config.toml
n_layer = 16
d_model = 128
n_head = 4
n_kv_head = 4
head_dim = 32
d_mlp = 512
vocab_size = 4096
activation = "squared_relu"
norm = "layernorm"
norm_place = "pre"
norm_eps = 1e-05
positions = "rope"
rope_base = 1020.0
rope_fraction = 0.5
qk_norm = true
attn_scale = 0.184
bias = "none"
tie_embeddings = false
parallel_block = false
extras = ["some layers without positions", "local attention windows", "shifted keys", "gated attention", "exclusive self-attention", "capped logits"]
init = "uniform"
init_std_qkv = 0.0337
init_std_o = 0.00595
init_std_up = 0.0337
init_std_down = 0.00298
optimizer = "muon"
lr = 0.00969
lr_mult_qkv = 0.5
lr_mult_o = 2.0
beta1 = 0.93
lr_head = 0.00774
warmup_steps = 0
schedule = "wsd"
decay_fraction = 1.0
decay_shape = "sqrt"
final_lr_fraction = 0.05
batch_tokens = 16384
seq_len = 2048
doc_mask = true
train_tokens = 171300000
steps = 10456
dataset = "wikipedia_en"
Each number is 500 + 25 x the weight over its row's rms, rounded and kept within 0 to 999. Layers, rows and columns count from 0. Numbers have three digits each. The size before them is the row's rms in percent of the matrix's.

# layer 9 MLP down, 128x512, rms 0.076, rows 0-108, columns 384-511
098:471526496482479490513510507471507483492548540522472521506523458502542515489512484499452490502493499493500549469465483457474482488494506516432522499528483458530467496510514453493494538519511497480503520475458519512515488514476490497512469530501508524520467567491510495478551473483526518505476493498492456510553473538503487487508465569556550486531548513492479470503444518522532520481508
107:509446526494483496542500487487480468509509500488500515523487508499471500481480521497540504495501489510507476516486520485438494537463497526476527469497540525481513476512502513523534505497525508539529506477488514498483480464483497492553447510489512465476486511503450548514502503506470505500530498511524554456485508477462471537477543490529487475488538486491515461503480504471475519527525
095:505483463460530450496500516487482487473539491498502531555469519504506480496525535508470516494520511451516471491463526496529545496533538499515505491504521525432531475425434513492530474503460497473532477512475545531484482498473493499461466508490498490480480481523501521523498533523490566506502505464554484461507529484507529535529503485484480502489525495501507507454469489499523546504534
105:526486484482537491474519504503488514497485515534537495468533477517513497505468496496482524496489480454521499486497502495494526514494512523506519522516525492533518495509488481483470523516481507499497535550518505482508494505495508503510480490530522500550524467527508524485497516478489494509458505501511486527528531508478514510519491501496535539492512504526515566522501508514484518492503
098:509492563513514491538502487527490467444543505480491478479500490477479513503533512451527530489502524515507534490517545512491483476464503470533472492566441511487487502519471479496477478503541457496513473473484497552509487476516533503476515501530529529487519495511510444511482513491494421478476498459458473540467479478522483499552515477496468526496517496493447520482457545484515548448477
098:541487525456515483503510505501497489479453482494472501497529535523508495466511450464503499492493480484548528504529494489527549510535448529473547526519540494489482483487523505440444524473503511564478519496530529505494464481500507486520508471505456476491515553491512511497490446501511530499457506500476455522518508498510533498459482453521483532499513506514468475517478462507449495521513
091:546491489481507493515416496481502456458493482504443495486509507496495487505493532471524497545492517484468501519525505502507514502515523504465508527506534491501540507521543500541512490521495523493526493505535456506517494488538487491499501502550474498494525490506502490505461542517497508524544493467439509467497523494517488539499499486518476484490482491508531496475493509478517517503465
100:503478497512494482475479507503491543526518479462495468502509493503533501482489463496512516497511470571506453496511465501535528494492517501513504557502554516485495512488491460487517502534523480528521501514460485497501530493513497487532527480507470506487485485510490483534457490504470492472461511464537430491547499474511494491498493471493498550479481541473504512544482483466460501511546
100:521457513491511532445545498433506518495537498491513461508498526522488496454457505541527517501472476486530500505521541487514502544481502520507512524472499463504462495512472535484513516513508537491458504469484497494507479440478477517510498452502505489512448539488510478496524450557509533506493497473468506507467529441491525530506486465501502528526534512466497467496490492485480503522519
089:502501516534508527457487539466467521509459516489512536429491503481491494456554529508514493498501498468533496521537483533510504520498507499488488514495494453486503492541471489518509493523529446502502520487535554481462481458494469504460476476484499544465466533521484519496455434518469491485527501509507527462515534486523472476487489538547527503475514521508486549529497523507528486534551
103:461466462547499530475497530478508491494497477509494488475517495442545494528509496502478502504504499507520480506534506518519495484474521546466543505460458511479510509469510508499566537467483518511473526488528527509485484505491527522502478500491506485531533444578553498529495484504521517490518493446504511451530535526502505520498492531494506429466549491460474427515497539498481458470527
098:483452493490480539480482503473499423469525515531510483484503512505516488479490495538501505484515483484497463463484532482491522520483537515475502492510487484537503524492453463460536516482473520528507539498529523513487480469495507505520501489529478473522506515493505457505494486465545476547461505481528504518516486479527521534499550473511523519453463518436536427529463487488474468482505
097:495487416555499509500487494525507489536477514507500486505531489509516489510505475530480505528510534509498427467508482508474537478494507510519480519510524518481474526512483509509507532484502464496499511494517537480496517435501475495519463530532487465462484497512480470534479512483478482496499501485537486530492530497519500499522474505495491484484491451521486544544471439485483485477517
101:459530485464486487554522499486475500512514497499543486518508468475481508520480502501533495483524501457458475523529523532503498483516506479506478496497540499487507520517479501490479479438484503483468481484512571564478494533511494502510509528498528465488480470495476510494481539479482497558557504499468494525504548509479488493517540543490503496509478485510467495491519479507507502510472
098:497499457515503502483511499566481501487510516540536517456501518522437507458501515471458541503506483467498531509488535477465445510482461506511535484474483473463506521491525495513495517495528521519532526498500476477486489444530488498535473527480491471544555456535515505521492459477516457483488496527473510533500495502458481509534485482464470457481503509466504535547491501495519491493503
100:506476472458497490446428498504531486543469520499492493465523512541492507481464488492497503518487487508513484497484539523542522500461533546490492479519506484509514516518479492523526483475480497491544536465473466469462532481471521511519538579492506519529503456528505452515520512496504500515481494504550519477514520508469513525525506476500495497484487476468517493519493503493488483483494
103:501523428474518477517519570500557530537494496550486488540459502489560511509488531536499460500499508487481521501486485515442492469466515507458501436487496554535531484486490517477513488559504487502475486466511493478475455519495500514485519483521537464489487451482516532514536498510483454481516496484499529518532524514503520478553528517487506515493498502508464488511512487522505515484483
107:495502428534500471476474513517488483514483502450538501487510497500517496530520515528448512472525500481493506508513497498501508452474484485501475493507537471517454493477504514476468518523517465499474482475472522503478509530491498513454493478490459488481496530469484496511497513522483519539546506469513539506504528481481544486484502481477533523481539508533480452505485514490509498492514
097:490534480489505525525509482512521523460506490520496448548510510495500492489521508490501512473471476477530488485495514479471527466503482474472510481490490490490551468544494484550435498501515468477541498491526503525548460467501492484555467518552478483492530541489489500461548517464508472475513504459477481506487500524505529493517520510482528528540484487507511513491516530444492493504481
103:488491469463479483463503497474503449497519498495580519516543516506458506516494455482481509467535514529484505502506543514479495521456438517474493484494474519425479499485551503529487516487492506506484510525512496460468505527499466512527525457527500521533489519483416495465523542521513491501529492525501491459489451496506491530475513508498528469512452497533481520521523508492489483496500
101:506519539488513453537487525460500461501481516519484489514563481496515506511526469483533532516497503525467485491477455544487485449482497504517512534467483493464515506500568520547481514515456460498453448481489477500502489455465507522480496482487542485469513493497518497522460563489531489523475507476509510490508486484494451470500519512540456481482538498471535463546507483537501461479489
101:461512534538518505513504490460548496482543484484546494524491481483504472537519511483482469496487485513505481522534502505532464514535492502512504502503522496458474458483460489502498493493492466521497481517525443498495480467499518506477484484526519544501538508447541537498512484532492548512501485486498532521458508512487484509496480498501504538487474512531516507449499526480512520480495
100:489483488558499453485526465491501485516529530461515458481523487492524484524493507488494538542467478474510472461510531457570520540531534537506506507517561500497493504512481518496504529500495503543542469509534518495461519497503496481498519535508520530529538452500495496487458493499502459525504497504513449455467479491510560486494521489490520530520475481520489494519500484499486512518508
100:504541517468477517510438494490463509548493480527480528514470527490476500478513482516483507487518513494509523482540486494495467497493468491480499555496442486525516510527500514537498477474517518463470541459531527536507490473530493489484484489475548451482457480486521520447539467496438534506496509536477489509525530475509476499471526516509485520526496504578445484489509501522509535473460
102:517521508495509512505509478507518528505467499489521496504502470460451490504514515520466501557486504537482546480512526491537530533545528449517502541549516504493566503505514497519474483500501477522460497492488491505512516505533487491534515509475504494474535497473497547521521527513482566496476504525503490540471497529439519494533513513511489535521488511465502488492475500502500559511547
094:503501442513504496484501498510541477522523485485547519523444503490475489469486536546487487552514490476493515461501519515484518493553515532507497488511503521587534489509509502513495475540474478481533492494508469499493494495503510494527495528517482477506478496505486494515483510528490447475499485455535505458515465486509506501533510482454483516463509496480515510501483519535495503507494
100:494487456558507523500490517474447512523611485521540504492510511501441512488511490458489504473515501476539537436455487484522473497490518477487496479493503460526524502533481482475488516523507528538462496486494510503483473508494534491486529481506494514506530529517514490501549457506482510546527492499493488467483484547471490494533536505508493500492501506499516472517493514478509520508467
100:473465547521508502520470498522477523516545486480557441512463535496535510436501507486512501537462495549466474529493480506488518496510506514502500463504427552514512549493465489518518495524513502489507486503471533489466495501481494484488496536455506512486497521530515492509468494528473482483486507469515480524516529534498500475505503475504528497486477486452500479496474534522505522475505
096:509494588523516495523480515484526498510500515506470505469507491486521501496480476463459474508481526455522461512504503477454544510451478538515491493512486558505512483486515485472448460509476523493504487492517509496534538518504505493485479500523474501494534536493500477495471491466464531499510515430502513478469506512513508453515526463496519473484449537477463531521553454541505476477528
102:540522446454499539482480526527444511525507475521488465498512507504493496461468490490506486497491481479503474469471516533502496438539464508506513481510502488484497476505513511471498510508526514500548471506502494492515504515542474520514441471519476501526450435513492504489474500492508482518562505490493454509501500477488510474493537517503472473489493545476474448528490495526467468544506
107:490504542498538456501532504514501534460523503478485556510494490522488490483491539461491478498470519560485552496526470462509485509543471535501510500455519501504487477528532489502546492519494494548528528543496523480509516486485494497503520486491493500527494521471513519527507504500536488494502498506498488489524509521531491461555480568525462461469482492534530476503484518491506535540542
100:506492501497499549561502508494448503475507501481457511524471472508504496497501506496500528487529476498491468545507491500505541532510537496511469510474504477484483510518535471506493452501516522515542529544504525493475475477522449512492527526471542475518509486488531526506524486538506453505488497511518467505484474501499466507461455447501516577516503527511504498484493553511520516501511
103:480514544481518476514508537512510493490522467484486508485517527487547505559484500473502491487530463513504484480512466519475536480507449512468480495486518525474543508504502474501479529529491511552500524522492496498484509469484496502487517495527492498517500495542514465476431539529466534483443494500489442537488516508541532527499521446536509538460461486488449503464491492495499540457481
099:451511518520490490476524471469513535495509512508478466490534522469451493478515499545500487479522502477484499480487496483532468539517563526519509472498481528504518515517540525522483453456510495479523494518491497545514511518515479492536533513473502471493459510467509502503548532486521477500531503473546477518504493495493487472516482476538457502525562460528488469504508543495489510525523
099:526540508477472485530543489530530535521480476521499522505527542510485495491522470538502476517477487499488484505527512522474513521497484467531493550502501461550503530512511484527549488498527557503487538525483520508442549552489484494492486475460487515513450503462507491524528506539464494496522503525518512547534567491458474464503502458540471473520521490496488517493514475512504517532518
097:494524555483515486546458475524493529482554511505539487508485477481537488468495494456506497472514513475518467509483496509447519527486447490480500533536508488473456440477496503515445482487524449498536473528508433474471505524520474511489520507484491501487508533490486528492495527515521471453471514545533504557491503488509493496519495529490527517535523518512551527453477500506481448537473
101:503534493469468513489505450487465514475501459498540506489482521502489505477500488465535497491497498467536497491487484458487499511537582463526460477519463506466510486499485504537501514509532491483523525487480471522524499473492489505501479545469560460474510495435469527519539510498538518452466488519477510515522467502488505470522507482474503468546440493520472484496517529525561483460533
096:452509451488463488475488512474538488518526514467476480515450490504484492497493576522519486490513513476537503491503491468500525529496519459483511582532517542492499507448492500513523494543493521486513497512502496483518482511485488509489505534512461444485469469476510514504518513496454455487545488527479476554501546532502545517510494495474557508500527487491459507484541484519499469529502
098:508499454544512498513494483481532499449504506508500468499510482477526505504501466491504501493504498508513502491543466533477455512495524505507499523505462517496458495498488516474473490536480514501477482526494523489517481497510513496478523546507505479515499552498502505507484479535473548517468506510456520494472499563520547483504483494489494466499489479496510460530489474462506478491492
104:518506600493503483513537472494503500518459485498516458521508495516518500491513496504492468530531479523488468528459498492479457514488474516510500428513483516502469530489477538480510446463482501450537511505491567448478474455489514492484509468478494502502544507528516441524487527503511513498501488502484536534480515517554487471487480498494540496477500553486530495497508502480552486482527
096:497489478495484511452495462509497521484472487507458505458494480495497495473543546471516530465513507515509480506508478497472518545485505496536469502494512524499498543489490517547487537510520515501486533481513476509491505494491476494487563513502535543532510466509475536508499508514509499473495493517527477546497505490500508486479502528485508489507509535531525518479468458469511514458478
105:510510502491465481491485489518524500476516478525492452443511543497487489551455486535484497498522500508555458520484497509538528501510500455481504548523506500523504496554456501520517542491488477512508533519529519477552512529478489500493445466509541496522492503512453443499539514497526500513477513468546490484543555508470493498518510456537486488497500504479574506499476515516509510546494
098:494530527516478502532500539473471495515538467510490488450493497491482496484511540489488494514502509512510514492531504491468469484449477470468519522491498513573470507462538500482478541505476476500501497522488504507483485494474475512458531516524516492501487432426511491464489484509493459485497481530529508513540485480484509451493524493528501520495518510479488494442505506515495495504519
128:505484556554531475550466494497485486530535508496484483515491518494546501471458462482508500525479504476529490494543535542484502478507481505483483487514500508543527509474522473483483499528460498513519504500503463468553522492542492509498537490483492506477465512524479534496495475480481497559529493503488514471501457524507484504440503471498491487498473531487528492470575504492496528521468
098:476506519471502488486523457487516512470481490508487460514479502491501506527515487498446543514501493520457515453510505494474522554508495468492520505510518480499496506465534493548491506500459545505480519497461493491542488503511481488520514514476497486534494546512476537469525509513500463517505498484482509508515505481486558542525542487533520527518497515547511479466479440492491491492527
101:500499504514475500522446472512507483493479482517488535468523524505526501508484494475539523496500507533439440448508474488502519489503490515541479490515500557519515528519520462513517478517528469512485508489465527503525478541499547510517456561514505495476518452526547472506493513478522533436517498466504538459529523524534487537493508523455484507513477489505466513487498485546440505536517
104:515506470504506519518451520516513488523430494529456548516445494510500504483516413474530456501474498448490500522484485503497432440486530453490480480475494514468501501535529514444469467516483488519484490511501482507512500488501465492463502501525422505536484546478493478564501467470537465485552494502497472475490477565501481519483484487477468541521486492494503476465530487520536481494491
103:467504545546536462446427502488464521557499545491500440435524482523507497552516493504495485452509512508518528520509463501513528504512479546501522453523492524517509489500486517480509491484480486488498487493494502442502480488475466496466509531469492489502530509513493512500497523508506536472516492485526502488515491479487450480502499561516495496464500539540490472508445523484511501490482
091:491512526534476471500507456503496531543469507512458485500475444521533500517495510500512434528504494550473513484488459497482497552521506520523523507468488535534478507462501475491483489509506486481545488500476539517523530452457544485521524501480496522532486505508522547496505499512477504503495484511504460513487504501444504472512504453453496506499493465544471451486506459500488525502517
099:527480493479523487462487487500484494472473508448502516467478481517492511522501536454517515454472508527533473539516495488497474501496522540504513551467513478474495479455463477487480505465521495554479462478495515527479527532520523527508487483511512508502488476514497515527470498476521545487484488510461542497476528466529484493463515500495495492506505496497518455509459525522528476567483
100:508475460427523499508507525516524448472464492506472511515480486523468492478480463470507482479478514478498501520485542485500484491506528498476464506433476568516531488507543479518521483495529485525483514511542525436505511491550508515517511482540474543489507489504514501488497536497527478564514491466473488467520545532515479504504475502479484495478464512433524523514537536484480490515492
102:482570551477509499531517469497490510513522484496535544527545502487457507486484482518483528512525485539518455476494458496501480499496528476431495513506531446475528504543517500523502539448510535493503491480571532523493532490486556498489508492547489535516483510461504499497476498507519520527470510452526509476464583528500496478537455511507514451495517492505521456476527471508520509521472
098:474505505517484495502482540493502475536500473530523487538518486488514475504515503486480534496499519520502536508490501517503494485479507511516514483534476478503523480513501471476539485491465495502496506524489490484506521476514470516502507517499472491481509439484464481504510461485496476463493502483495488479517552489514523486489511525544467480491510510485513482513463488513514453459462
095:501456471475501528447485515511483459533522519549514504511488506491499501495501481472502482517521486553444481471523473522493465491505498488449487508525494493485498529549522488493514487476503508462473536489501514492457528442475480510477502533552470500498524524494486475532521476510524523506503510488444419510499474503494517488475523522535475483485472537480489493477441514536520475481507
102:494511528534480467481527535549498483478498485486468528463461493502494499505497465500551524460503496502442477511496484507528489489494498497515485516503500466505478434523480523515500489497503462502526478532466475521494470471496524488495508476500542514504535545511494548521484468556492516512523504475520492471491482549505464510474540463528528516493530500487478491493443513480458493490487
101:452503523545458498497475483535518564553521521523503466458502515451521514501481503538510553534490503503475486476498549504516483524475543459485503478537492490477514519481522549503519535450493483489498503478477511503519487508468505499545476543492484469468484493478541496454502510487460452474563497528490543481493469491527531503472513464449490524532517467491512495504491528462513474536499
098:492494530519487514536527499510513504470513570486502526468453541522534503553481491505517541506481492463469551553485500496516489482473495525451517513505507435509512527507482460442528492543511494462509488511528519532477531479497498493527499547467496539516441521464513506508510476499460508502499506536494474480510531510493531536495531468526501500438514498455506487531460523501498526483470
099:492454452505490495463517557543518501506471474476524544546503472524542484528535537481497487501521512525517563524541537518512497514502511533505487490505542519501475515491527522443459484519448508442479534494490512501508506484469550484452504465498502527527494525526527501526479491529455480494517494463471509492476454456492510449518488546458501520480509485493502471501550489517510521491455
094:576500496473538508477508522509491524494527533483522470492486498544494504519532505497526471517464518514488509490527499518491513481490465563553491492487457510496471493459514515535452513432499481507499496507561493509547506500477452525494501506499495493520454520505545512482510522552527531522507507471486505498474476487472479502412494544450505521548512482516486441434496475485497498457485
108:462487483534459454493492492537498550473525463530522504510504518526518483498517505511534523495518517450468552509509492514521508501473525470483537484519501538477459503510515500537521498491524509484479500491533501534538487548521503484504503524464488480482571518515514530447518470483523470527464498507507508498495537476508536509484475517478495512485512479508487522547481522520503480476520
102:493494433520508518484473476514509563540484501528459519494526498486502499453484512522493512516513459477450509494511511490520520495510470438489498466495473535486506507525473486537517488494493526502503524499476456506524484499500498487491538460523511516540506453480532432486464511512505470503502507498459547535520507479482482489535520570525474512493550524466486496459498529496453485481504
102:476507557557501523483511470457531532471511504481484479523479505491497500542534479529464552507492467557498533490498522515482508513522526514516511497488509509479471534504489521488479488525471507505507458499519445446511476485501488505503509467516521490490500492492467475505440550485498562493535506564490558470507527519495456506498492523507502484459514519506522506462517491476524525543511
101:456493503523487526492510518531500522522518518462548522503513477498460506570499527512499492523465479472483456505484492467464508493485439503545501485497491531475488534477489518510468510507531510500494475515530463493480492500499523508510521528520487471566537478489502518535520526494532519508529503480509498531487524493471481506502511509526504524482525483479506533518492507493510482507479
097:500460487491472479526539527521519508521531495513483491510475471514487512503523513541492489494449488456528483528533492496536526521515502507529517504490466519538483496450479490530526551543511505503493474495456530494475510496470439494489564504474500518487485523563493518479507522462475447512499490500521515508473455511503549557522515505509470478531499478489507501521514467483520533503514
109:494529544548509509492518524550519511494505467497510519482525488526514494531537471501498487523486484527492440484509442474519500499524506529514483506479498486497553497526453504526496520509449508464509480497535525525487441485509462500481454511522494546496467470485466463529534520463524529458510489471495475506520498535469457507490509558504493523491495496477453519446498521504542495499484
099:482473512529451519513539506493489527479478494489506518477470485479513519515532456483493483523483485510511531506499507497556470485486515474482497504489534476524506511552488486521474475513483550499476523499532459498509488523506494497516517481520520517521463525493480491529508452497484480499482508492447534508518499481517539528525516494499514494466507517525511496488498549502463498486533
097:499487551500520506471541478537453466502471461485528491497478532474496500562504513501496506506493529542546491518524525499499490502522509501523526509541494470503542491582496504475506528504477525524482515490466427535501512556500520508499502555527481510470465536474458468449533457509467505524486499503515513463495518452553527471507485506507473477501519477479483509478487491485516512511502
118:485484449476504457502540485471515512486492494454492519522501524490468494541506525528509476489490533512500501534478570497516476536500504467476515502536526525526485470447484510533528449541491514496495493511474501491488516492528486484500526503473469478470489487512477527489502475484450503504502504514488519531497506528483503518469493507506515501514509482481508516555522553527481480495479
100:499508423492539485510528482485498521530524550493519512512478530552530519496498514541485503489518505506510473549483505514525524487519503541438498500463517476453501470483494515491516512468469531477487504519459476438525519464509537493485492494537527477474522537487516503482532488474514499527464510504527555490491465496481477484485519476488503479504502560488507474501474483515453497507530
101:508502522484500454501498486526528464466508476483545508544501512479513505527500526504484473480511493524530474489479481483468479487511477487489503501507453462477489521478494505450513517536471473423493489505449493535508533543486496501472505526467455525499491466457514467531480504462471555436526501504526452496507490468512489521479493474477518522497521544436533537559472456483501492496488
092:511492487503503524520455531472475456550520489520499500483531489441507493484485483489491492516508475495463494544509506500506468498487472525550517513488482569491484513500457495490534479499490489477494503524525501498497482480504492506493486431449529477535503517521506442525450496498540531490533494521485476535468468486526547539546523527475500445450463495480483505495525533504525474450488
097:501503485461524515492515497496481490486505495508500495484508521500504490535514521518533525486536498481435511499478504500486536485484498479495461525530527540508540449503535442489497496513483490521548481471498523504494501508560504511520498503501477517521462570457499527476529497501481534479488487516501505520499502486463590554465505547498483484481485518513497459568477484509471507500513
102:522518494482511520469536511515495499445486520483501497502514530504532486454476531504480476491506513520474564536505460513530431523514501542543468496507504524511503520449537490492518455508534525505543504490524520528535553485540540489504507445516479469514564555499485476499532547530504479483502501481541455522496483502511502477493484505513495455460526476515470556493489497489516525493517
100:507497510531526477549469460467490507468528503451486492465468512514514495493500473521514500498468500463535575500487453503485510501542446462506506502534481481472471469512533496511530475459502498474526521512473502515536494559507549518519523522505478520491491505515516519491459473494527470455486500519503534514524478510502494503500457506484495486477526494549512510539494467523500512496499
108:512479429450508504502459506471492520471502535521532511490498482468476487493490515513506487496509471467565484491498490515532549458473485532507500499497438507461552524541504477492496502497529471483469496506493476502528516462500514502447517466486459469483523516526500433524519518549523521508494505493495475487505534531486471426446508548501475466530508503489486548490529508511484508504463
102:460493552469496532538555532563496506451514559524532496504440477472517502557513499488488506497507504502524460508547448519507516474492515523493484465489515506453496535483506509519498496499485497522451539476479470493481509496476498484439472540561529465486486475496510534500473520509568495473533491506498508515492478483526520503493500464443470502518491476500512491529498471498489479487493
097:513450500494520485526499503466511550504540488453489541495476526489558499521537474493501451460498493520518466481478493496545552508500542502482515475528494501486465490501518554494493549452472534504519496477466513478492492482470496483507449527512511502524486563467526483467506498509443487511503500512457485449504452482506486547522458452462519523538487468467496487514492503532491520504491
094:490520545476507528489512466517491486544491497523517546536513543503519494522499496486479518473503524469550515506502499490501493464445517489517481510509491467481536466483518499562527489475507513522499476493493451475521506496512505471522510488506470479499531478479481465528470506547546485494499512541510545526547528541507466500499472486457484528480458483482518479547542481505470473498511
104:523487487451515527455528469551486509506500471491460516507465515448539507499486458492492506448488498453542516470502476512492508486514519447519522457515476510531428488548501500464528498502511472422454518487462503479520485488494505505458509440505513505501528488533460544461460500523462475502506497534470474514477531484454437492541484509467489508544480462479455505469520497540516481504505
099:497524493478527526495499511505531486543467489464474532522514508526478508451508509465493498484477497523510561514544476525483490485474483487472486488482526513513470522513511497504501525488546547497497496484534488517504485463505504515492516468496538501482484516514478486495477540490556523518502488500455490480499512477519516497490497518508564539533500504482491536546499473507475496495453
099:540519563468481535494464524500488497501475513537477507530473463515464505488498444520490469492524500474499450514443539518470473483491522480522510522475504514514480514543524516497474556472520498479514499500504468507464508495509523490540490505541486541522486489503497575494474517492489521493481503519479529507516483483510509521432479539511479481499513502499561477481471481486501466466496
101:489512481523483488446515500496529514501490493437515534486531539510509502507512453504504478481519489510491472456478513497523536496534531517532511504497532538528490465504468507482488478511493476447513525487485509503500533493521491502478485484492509498524508507574471472503498479522490501494526500480517505503496501506525453495495487484470479503491477470513518595466507508508531499497556
098:539519511504478499543549497491500509483472529491497490474527549525480506503537522482533520496484500479495474519466516486518447513490526507494497508507512481499543489511535529513506536478473518514538517518490566455512549527518497505541519454524521508497535509509509507508548503490545505509440521504500444449478457526482541504524454480514549469491493525489486443469518515510517515522461
100:463497526459498522491486522482462480487470523499498534546507487512530515513508455500484551549498526532458531499474469504481509465516455451525533505526499489495465484492513536531504498476535506485500522508497526505483477503511495511505477505492526531493461446464529492492505509516540518476524494496498488497540470464484479468469503522494464490538531500499514507509470479504468495520508
099:478474534508504500529458495491515516494491516522534542475474496522510502454476519484484479479472519519529473505495457476509512485488508502486523492491491473505483519472559487508520459509507463488493516478483463492557503517482474503534483501575481519513467496460499435456499517501473510485548501452476526461502485557468501531536441538504487525495537497477539512487503467495530495484533
108:540489484470501491479513550505499516463510473506509452482511470432466500480471505480500494463484499501468508486489489508488465467494492490562482468489498515534492507504529512534504506503475481494469533502507508490537520544500477496492516527508455548484507486474500480511501458492499502509531502496516477488472521456489508508510520461508511508493477503514487560514521545533505508484436
099:481486495513488497506468503479518477496499521473504483516489491448457515513504453562513491489477507481476557525514520470494521523477527514509535467512522511534517519449498513510462509468485514495521467504468427482461538488563527497500515503506496511458467521495494520486504492499516525456492512511525537488465491506442495493510510497506528465514502500502511511533510516544561501557485
104:503423556486502487462516502465520501529493490522530558494479518474518508470511512455538514486493475500528537516481501513497549496521460496514491554505497483516495548469490517452492479486542520527485518493487495522485497498458563492481530496492528475444539463473485490512477536517527494480482508514483512487531490527483504493500488479477520479516461517508514517526550456486487504468503
105:534488474469510510462463507495524503502522512502556464516521533462549497473508472530533517491494509508482505540481468497463523532530445513475467488528525505535479495502492494504514483460507480496512496497508465539512518558515535512485472456486471515451474518506512486502495492516492454538523487519514545481516472479526498513510498534507468499491515516537490550493464515507461490475509
099:493530526514501498512463517495513522487462487506436471494508500495456500499518576452560476502498501538499494505485477474481490507510472524571481513477496543494506493523514485505482561448503513508569514502498516537509492495526498502519514507467503496454507509475444471510506510475446503496501505487504491541516482488467468487501510491484530505532481463465525519476558514481504535456531
101:491501473525502534501452495518469518514493492485477476503537502564503506465486508508503532492510511504491505524495539499485456506540466498503490512466514498545562514531490506505520515511478527544508521486464488482496530512530517524503543487469498509518524530526531513483489512513494476500542499498479468507496501483467457501515509528534522480509482493489505530474520490505524499508561
091:516480507471505505521549474460535453523474496499497480499524530531527512517495573473461503469496519501497554502518511498480502481490542498524509490525516535460490520477473518540472494497518507505462479471516496469500474492479506497477472473446518498502506447530517516504475481505511472504518506500507524490477469486479523466476490534463485525491454466518460513548528509454498474492519
104:526522491516516509504515528480513471480502544515509537536491526509484502482469511518535450447464511464519513533531516505539509512542520524482499477512516522482468475489480514530517504483534506529526484484473492492483505544495475501507504462467465515527512525503510508531510496471488536549510507548494496533514498461484512499557470520532527497478472524468496515520525514469507511510542
104:503524567498498491512525477503480469499493521530538484514526437546495508483488502487506486531466491466504486528486505461503494528522483447487473459448543481462506529500489477490492510553494494512509475518501493487497490513476531497515501510471524541531483541479528489473494490499478491483519496517535523520477501484488508515500478468531457536516535515460517520511512508532555490467486
095:523487507505462506553551508518510487453519491486481460487460493523456497468492472519497525490476521503509481503464497499483490586509512490463463479430493518564523484456471515517486505478517531496507522510487508525517512489495462492519512539524497507455563465544528474518491453427541527481444508502475529518498481495491475456520501509511524514509518529528501512508512499479507472453509
098:464542491494518513505447522525512532489450497508476518504490506537456490546480495490502530532528530527499520510483522543534472528485478501520493559477517504518497482489522496484538461496527511568512437501506549474498523536475470514528502500497495500450484498499549514487481490532553494470474503469505514507517461484526532522522522474490524469498486503508488476480518499499520515508525
100:488519471450512493509449462483485520499456518466470510516483507483498498499511504483535534498534520521488521517494497520522510500476455537517492534500465494514502492509492527473497511508478495544494474497501515484506493493471557502482476520484536524473513446523518490504518476470515452520478504506506496471482457522554475498438480433508551476525468508507483528430531498496505468522481
097:493512486558524511504519523520498521478470540504468520490459525545450500501490489506479465520488478457508509511467524505477477502477506492469497485479477469497460523528516504470476482491495479470471488487458515500460479538444489484539486510480476511514501494474516492485498525470493508528485509516520514536499461479499473524472478482527466506532472493483494488541461505519485505534472
096:480471516505475458537578510471511507482456494473533446503490476466503511460490500481487540475515494496507497491507503495513544467542496544500500512505513475506535487496474546507525514518526516518522485490540468511518504539543505508489445529494509515525547509521480486467528518482497593511497488515559514485476473481512459485505478525465480511501495466530514554454519499490505512475491
104:507504431483490520528516496481521520481516505516510480463492455446485491468464496512517482537512511502501523480498432496486458509502482484549472493493487542487484504495547494500488495490495492521498485506495535502484473501499486510510501447452545459529495459506491497488483535484511517533482511540475495539486448522503512455515489494473467522539471550527512477522516503526465456498494
100:527509484567488524498478489526518439535451488507528489522514555512530517472485491507464489531523523507499504504486539485525475489507525510517514476471475461539466485511499498505495540446542481499474488528524496478474501467483525494506484562474530500498477511516508551487466516509509545489534496526467479532477516475490522546533546494489505517520469498500479515443501510510506525503525
096:544497433512478519496472541457545502526502491497433473519532493490545510528525466468537502525499478490569476540497500504528523498497538457505486519507512470479529524486525528432422491440524505466458526512532522509558498498477479486493528476565482529468505506481490495502507470511497458501481503454501510487475474522522460519516478461503485543518504528468507466525496461527499528525484
096:477479538539513517458478496466479509515492490530402517513505484517491512512503546483483492508567498528497525440454479504506494534522510415509495489511545502478526495525476531449526457522503461488483478519497479488505506492508516500456518505458483521524519472519471472515487459474462504504472502472544543511525501493521505498522477501525489457521523499490521486481511530519532498493455
098:488507500542505536510512473522488488482490518525508535506493529484549504498461524498527498503489476497445498498480471517487500510460556525505517477482504469448516495465464534480514492507480506412478458493542448500488500473512503513477517490483534524519495541489503513485462505489536477476487491488463498497452541460548491477454510479491481498490486490496484500494504522500472503504488
097:508505519467466470461458495490495556503521482488480447553515477525496498505505503545506483496529544497510518481543477509485510458508519504502493511524443525519498531475501444495494530526513532508495462480493499492498473534502492501499526514465509496475555484471464484461489488473478498528495501529514472526531532484517484526501486521531502514507495501516508513489483468488543469502507
095:519496466436472505492505502515481436551502497489533511484508467467498514468507502563490503494487483504536559556483509497502526494499474495510523505480496508448497500443489483483502484515525485533487485493488458540491509490514532501481468448503484498448417509511505498443504496491504505481513506504483549470470461493527490477458535499496526519477531518501481462556543475511469503486484
104:523486499493530539498534521535503477493529504489469431519448502501498502540480530482525498497531537510511490470516505528520502503497444500523454501523464462496482533491508515479462489496473498477474499472484476490507509548484523488494498511482478506497500501489527515507540459501546514472484498526475468513509522494511536512447516484518499501550441487509501501494521516503539487459534
097:489478494461480480512502490539527490479550475490521569488466515470507492489486522507485528503537529456508502489521491498511481531524457465492517472549541481466483502455476491542495496477526471506534504478535473498460476514512503497495456502457461450526419509510491546499513555536489567497496508495477484476463499497486509534469480479494477487536497490531489483521495516473517515504525
099:530530536468500491520517508485539530532481482484532507502505479497471508486510529524453483489474512527478465485476510487530503485491559536452514505474527519530482504471486478505526498534480520502498511478545517511502489512473486497517539473479503472467506564518504530451510496501549525519517499489511507437505504543526499472567442539539501493498497463535542477499543523475487478458491